config.yaml
n_kv_head: 4
norm: "layernorm"
qk_norm: false
attn_scale: 0.177
init_std_o: 0.0171
init_std_down: 0.0171
warmup_steps: 228
dataset: "wikipedia_en"
Each number is 128 + 32 x the weight over the matrix's rms, rounded and kept within 0 to 255. Layers, rows and columns count from 0.

# layer 2 attention value, 128x192, rms 0.0945, rows 81-89, columns 0-191
[[156 178  94 202 102 167 127 118  83  45  82 177 105 112 151 118 102  55 122 156 151  72 100 140 166 121 104  88 101 125  87 144  83 161 115 207 138 127 161 108 126 178 109 159  98 149 190 146 158  76 168 103 165 153 159 116 124 125 139 106  80 106 130 119  83 107 124 124 150 164 108 104 181 129 105  30 173 165 195  65 144 113 135 139 111 119 128 124  91 139 102 169 132 127  83 160 113 111 196 116 196 191 155 122 113 159 141 173  83 124 135  90 177 153  44 136  72 128 108 180  82 154 162 102 110 177 119 179 122 159 150 199 164 143 107  84 181 185 118 137 126 149 156 121  83 131 110 130 177  74 213 130 120  84  84  99  75 103 175 120 147 113 120 132  96 117 149 107 138 148 128 163  84 194 140  81  90 132 106 119 131  69 100 133 172 104  80  94 128  93 106 167]
 [ 63 146  96 145  83  99 112 146 120 144 129 122 135 148 157 134  99 123 122 131 124  97  91 104 188 169 110 117 160 126  93 136 174 131 113 141 164  78 125 127 154 222  45  95  48 126 125 119 198 113 104 109 215 206 107 122 140  89 118  47 142 123 140 185 140 135 137 134 141 138  89 127 117 110 108 120 128 109 104 105 117 100 155 132 127 134 129  93  69 117 137 132 120 100 115 135 125  75  84 133 132 187 130  81 118 211 105 206 133 148 180 110 156 134 159 181 108 158 198 124 131 166 145  88 170 152 168 158 162 194 118 140 149 115 128 135 125 162 134  99 116 133  64 142 105 101 125 184 167  41 137 141  59 116 131  47 131  96 153 160 132 160 157  86 168  76 122 121 132  92 135 158 166 151 143  87 127 128 137 162 105 163  86 126 101 118 100  59 159 168 173 110]
 [228 133 199 119 100 182  98 125 110 117 116 142 161 175  85 139 154 146 145 164  93 144 190  81 168 116  88 118  11 114 112 156 147 126 195 119 125 120 117 151  57  51 254 200 170 145  89 128 100 140 167 152 177  46 134 100  86 101 151 129 127 171 104 111  87 118   0 126  76 129 211 101 132 166 115 162 115 123 154 102 123 172  80 112 111 118 112 113 177 150  48  75  52 123 111  88 116 101 173 225 131 158 162 222 123  68 103  95 122 149  98 113 106 161 110 105 114 157  99 114  70  87 147 151 174  42  99 137  55 203 156 139  46  91 163 141 136 127 119 192 123 125 129 145 135 163 127  79  92 121 140 126 107 166 136 157 126 140 113 159 176  75 144 152 112 111 149  96 138 147 125 105  75 111 109 240 176 135 177  77 124  92 197 182  87 152 197 184 158   0 119 138]
 [157 107 135 139 141 160 155  29 147 110 134 164 198 231 151 127 141 139 156  92 117 103 120 127 104 143 134 152 139 131  94 152 145 107 163 127 155 127 127 153  95 103 113 139 188  77 100 171  38 123  84 104  91 117 156 150  84 186 123 175 146 138 118  68 147  74 128 115 176 122 165 125  94 111 118 110 110 132 167 148 102 111 194 101 123 150 121 190 154 148 125  84 105 175 134 140 124 119 180 126  97 104  97 195 111 125 135 117 171 166 112  86 104 128 111  94 102 234  71  85 105 128 148  60 147 120 140 111 107 158 150 124  82 128 118 143 156 101 124 143 128 127 145  59 130 112 123  54  69 132 141 147  85 124 136 148 116 153 126 146 171  91  85 136  57 131 140 148 153 153 139 100  72 100 168 147  99 119 185 181 144 115 213 104  54 112 120 164 116 150 153 142]
 [113  83 148  53  97 128 127 134 193 199 120 106 152 158 122 132 149 172 123  85 112 181 173  97 123 157 126 144 166 127 133 122 188 102 115  83 105 139 103 154 119 119 130 120 124 114  77 118 112 161  88 173 112 159 107 144 115 135 117 151 161 177 149 128 204 140 119 113 105 102 142 152  90 149 154 199  90  79  90 144 140 128 121 136 178 100 107 105 149 118 140  84 127 158 137 102 149 139  91 139  86  83 131 120 138 104  90 111 133 133 144 146  91 124 224 124 175 171 123  95 184  75 108 133 164  72 134  91 126 117 159  66  64  86 145 199  83  84 133 115 118 116 119 139 160 114 156 185  99 206  63 127 103 176 169 124 193  94  97 181 118 195 130 138 107 115 106 138  81 109 126  97 149  42  71 166 167 111 159 167 119 137 172 155 109 149 155 152  91 133 129  89]
 [106 138 120 149 140 121 117 103 129 111 140 122 122 145 104 132 168 139 145 171 134  96 152 171  84  98 150 119  47 138 143 107  86  98 149 115 134 199 127 138 104  84 125 144 148 117 107  69  91 109 133 142 118  65 244 135 107 104 130 165 117 148  81 108 100 130 128 117 127 122 203 118 102 197 154 123 112 141 129  96  84 132 126 126  84 145 137 179 153 146  78 151  91 124 152 114 122 133 157  86 109 119 142 158 142  98 154 144 122 121  81 166 144  95 101 124 127  87 190 169  97 142 112 169  89 110 125 107 108 136 133 130 187 171 127 144 117 104 130 142 109 131 127  92 163 132 125  95  71 126 151 192 147 135 122 167 105 142 135 112 111  14 104 169 168 169 160 114 136 131 129 108 118 105 173 116 184  71 132  92 115  92  89 130 104 100 147 137 159  98 177 147]
 [150 157 130 152 160 143 135 116 147  79  85 160 148 132 129 127 127 127 136 118 137  99 155 159  93 102 166 145 127 125 124 128  52 119 141 142 135 114 135 121  95 112 126 145 191 115 129 142 128 107 138  98 110 106 185 136 154 124 109 161  87 117 116  99 127 120 156 118 134 133 154 131 160 135 131  63 118 175 208 130 114 126 150 138 106 164 127 197 140 126 142 138 166 161 110 155  96 188 177 120 149 164 103 182 142  97 129  89 131 153 108 116 133 124  62  99  75 104 130 139 116 166 150  78  94 142 129 126  81 107 124 137 124 155  71  73 136 114 119 162  97 128 147  71 124 188 134  67 102 107 169 135 165 129 119 146  71 130 118  79 134  80 105 112 113 131 134 146 177 161 128  90  84 161 153  99 110 102 119 152  96  86 161 184 120 132 182 148 144 130 121 168]
 [170 178 112 200 128 143 143 135  82  24 137 173 122  93 137 123 116  92 149 185 150  81  95 162 111  93 128  97  89 137  89 148  91 138 135 190 146 124 158 134 140 161 145 143 130 149 190 151 143 104 150  90 150  82 156 104 143 115 141 100  83 105 103 120  66 117  89 152 151 164 142 109 168 109  93  41 159 181 150  96 121 126 154 104  71 152 142 137 108 133 111 167 142  97 119 135 106 115 184 125 173 200 135 143 160 137 181 136 115 127 103  98 162 141  11 144  56  94 103 183  72 166 153 122  89 200 118 164 131 164 109 193 186 157 108  64 183 169 122 147 143 137 148  91  98 138 104  86 140  83 210 127 136 102  91 141  62 146 166  88 139  83 119 113 130 130 157 110 159 180 133 146  96 213 166 102  61 110  93 125 140 106  74  90 158 115  82 102 133  97  75 184]
 [ 98  80 141  92 145  98 133 107 153 200 191  94 100 123 124 131 132 154 110 122 114 188 120 135 106 147 136 153 146 127 191 121 165 113 147  77 124 128 112 117 131 105 146 103 119 125 108 106 110 168 119 168  71 114 102 158 128 148 123 150 175 128 134 112 159 151 181 131 116 105 109 113 117  96 133 189 120 102  85 181 123 136 111 116 131 111 147 132 156 145 131 103 100 104 180 105 153 111  71 124  68  71 110 113  98 143 144 118 122  96 124 159 109 110 187 124 191 104 115  91 153 110  99 138 132 122 133  97 158  82 124  91 160 125 152 158 102 107 137  83 145 120 114 133 160 115 126 117 111 156  81 102 164 125 156 149 160 173 100 130 114 151 127 132 136 156 142 150 119 102 126 115 171  80 135 156 158 135 131 105 156 191 122  91 114 140 130 125 106 158 118 105]]
# layer 2 attention output (transposed), 128x192, rms 0.0846, rows 81-88, columns 0-191
[[125 118 130 106 148 148 127 149 131 141 142 126 123 119 114  71 140 122 138 119 132 132 128 137 128 152 121 135 137 133 115 130 139 133 141 120 113 118 189 138 146 122 137 123 126 127 124 142 114 130 129 131 128 122 123 126 134 141 114 121 135 161 127 137 118 112 131 132 132 129 141 136 119 142 130 145 128 139 118 127 126 140 135 123 134 149 123 109 136 133 129 122 124 128 140 122  10 135 127 139 116 118 131 121 125 113 142 103 132 110 123 123 130 124   0 133 123 131 129 138 153 127 128 145 143 132 136 118 118 131 105 111 102 134 133 125 127 119  28 133 141 240 152 118 130 131 117 122 136 137 120 132 147 130 137 127  50 127 149 123 118 117 135 129 128 121 143 128 132 137 132 132 146 125 144 129 126 125 137 131 127 121 134 120 127 135 130 147 133 173 144 255]
 [144  97 123  56 160 149 120 135 134 166 124 115 130  69 105  72 140 149 112  98 116 130 113 157  99 152 122 150 141 141 139 116 131 120 192  85 100 103 180  78 145 112 150 169 155 108 105 133  61 142 133 131 134  87 110 143 117 161 143 138 122 173 151 121 124 128 108 161 128  68 164 139 163 143 166 151 159  69  92 122 114 119 165 137 143 102 128 121 101 148 156 151 136 140  90 140 148 157 175 120 143  74 118  84 101  76 164  57 123 122 135 149  82 127 121 108 116 142 122 154 163  98  92 130 125  94 139 130  82 124 120 116 102 135 148 135 150  92  35 102  91 255 185 113 112 163 122  78 127 163 108 148 177 115 108 148 179 156 128 128 123 112 152 165  98 114 136 120 138 176 159 134 132  88  97 188 123 144 108 118 122 101 148 142 136 142 119 153 132 129 129 108]
 [ 96  99 143 166 102 123 171 146 168 101 123 109 116 107 157 167  60  59 152 177 161 145 124 151  91 139 120 130 186 182 162  73  39 136 101 211 126 141  31  78  79 140 155  28  74 160  90 128 194 153 107  84  39 155 115  64 184  84 184 121  95  90 157  99 128 108 181  94 117 158 134 144  47 144  92 124 117 151  89 134 110 105  96 147  58 118 179 108 126  85 181 213 162 108 168 173 172 144  98  94 175  51 153 167 130 183 137 146 112 115  78  96 128 139 159 152 116  97 136 108  99 199 108 143 149 216 149 115 214  86 128 117 165 170 113 131 159 147 221  77 154  53 192 147  94 112 128 165 158 106  72  72 113 120 123 118  45 145 150 155 114 141 132 126 154 111 103 137 160 145 117 120 167 166 150 110  51 132 163 163 112 156 137 146 186 163 128 118 103 255 136  13]
 [116 114 116 123 119 106 128 177 147 178 103  90 135  73 151 196 115 120 172 127 130 129 140 141 113  65 244 114  96 125 160 108 105 139 138 180 138 127   6 105 121 123 154 122  93 133 130 148 182 139 167 117  79 151 127  98 181  88 125 152 155 117 108 139 148 162  89 109 120 156 118 100 148 140 126 123 171 218 159  68 169  88  95 108 112 163 132 136  99 107  94 155 147 114 116 109   0 100 128 123 204  99 187 112 161 112 119 142 132 143 122 181 103 108  62 152 119  91 135 150 136 178 149 143  91 122 106 106 151 105 116  94 143 121 134 146 113 163 212  94 119  73 122 130 162  90 114 159 163 124 128 135 151 130 118 151  92 142  88 125 145 163 155 111 171 145 164 147 152 135 114  90 161 140 124 117 121  90  78 121  76 142 134 151 151 144 144  86 120  59 106 198]
 [127 161 120 148 126  95 133 126 106 119 129 117 138 131 144 155 119 127 125 144 134 132 123 127 119  96 132 115 116 128 143 113 123 130 128 133 149 128  75 107 122 123 129 126 128 137 137 110 145 126 125 116 125 120 148 115 134 124 168 126 109  97 119 123 118 146 129 121 139 126 120 121 136 119 118 118 132 108 144 145 136 127 113 138 119 133 147 141 110 128 117 139 127 116 134 155 255 124 130 110 131 128 133 146 123 133 110 131 136 137 113 127 122 133 255 132 119 113 135 130 110 144 120 124 111 130 125 146 132 119 128 149 153 139 116 114 134 127 166 121 123  74 108 148 122 109 124 118 126 115 148 116 122 129 116 145 209 136 128 115 133 106 112 128 142 130 115 127 118 116 128 142 116 146 121 123 121 137 111 118 138 129 109 122 131 124 136 119 134 115 122   0]
 [151  96 176 139 104 145 159 163 144 126 110 133 142 117  98 167  73 101 136 107 103 118 119 115 132 130 164 130 152 136 131 152 125 154 151 175 145 154  85 185 123 147 161 101 120  65 142 167 140 159 135 133 122 137 106 134 139 141  41 140 162 105 153 117 169 152 114 126 141 103 100 139 139 113 149 160 122 203 100 121 154  96 121 100 117 177 107 143 182 117 155 117 143 152 134 135   0 118 102 141 130 138 109 137 153 154 132 149  83 134 128  81  99 109  14 131 157 156  95  84 125 116 162 119 131 129 124  77 131 143  90  87  82 100 138 133 120 159 212 160  86  53 128 125 126 148 165 168 125 128 113 107 133 107 115 119  70 119 121 195 125 165 157 109 145 116  88 112 196  98 137 115 129 126 113 133 132 171 146 143 114 179 161 125 134  63 110 108 115 100 100 252]
 [130 107 153 146 117 134 152 140 142 128 133 110 125  97 103 111 164 125 155 135 133 127 142 116 130 125 142 126 115 126 115 131 129 137 111 142 130 146 150 167 138 138 126 111  88 113 118 148 146 121 138 136 125 144 109 133 116 140  90 142 161 117 111 156 126 126 107 115 149 158 121  95 124 126 122 140 143 191 158 133 152 129 148 110 143 171 101 139 161 155 101 116 120 118 130  89   0  91 111 147 102 141 159  99 141 135 139 130 125 122 131 142 137 130   0 127 146 126 119 125 116 119 145 154 118 138 111  99 144 149 116 109 123 123 145 147 134 144 145 165 106 115 138 136 154 101 121 154 152 120 118 133 121 129 125 120  51 120 131 128 118 146 147 126 144 133 147 133 114 119 130 127 127 133 138 114 131 125 147 131 131 133 120 117 144  82 107 114 115 107 147 255]
 [124 101 127 123 136 165 128 123 143 141 124 125 119 134 110 112 131 115 128 125 133 130 134 133 143 154 128 134 132 130 112 129 125 124 131 126 108 133 176 149 125 134 131 117 121 120 115 145 128 133 138 134 132 141 116 127 115 125  86 138 151 160 130 133 132 113 138 135 121 130 138 126 117 135 139 136 127 151 118 121 116 119 134 130 134 147 115 130 148 140 139 130 115 144 125 118   0 146 129 138 130 110 119 122 124 129 143 134 118 119 144 122 138 118   0 118 136 138 138 124 157 124 131 137 138 117 136 108 126 132 119 110 112 120 146 131 116 131 110 137 138 163 151 112 135 140 130 137 146 126 120 145 136 123 141 120  36 123 136 135 126 139 144 135 125 130 136 143 147 142 124 121 143 118 150 139 142 128 145 135 119 138 148 135 118 119 129 135 129 150 138 255]]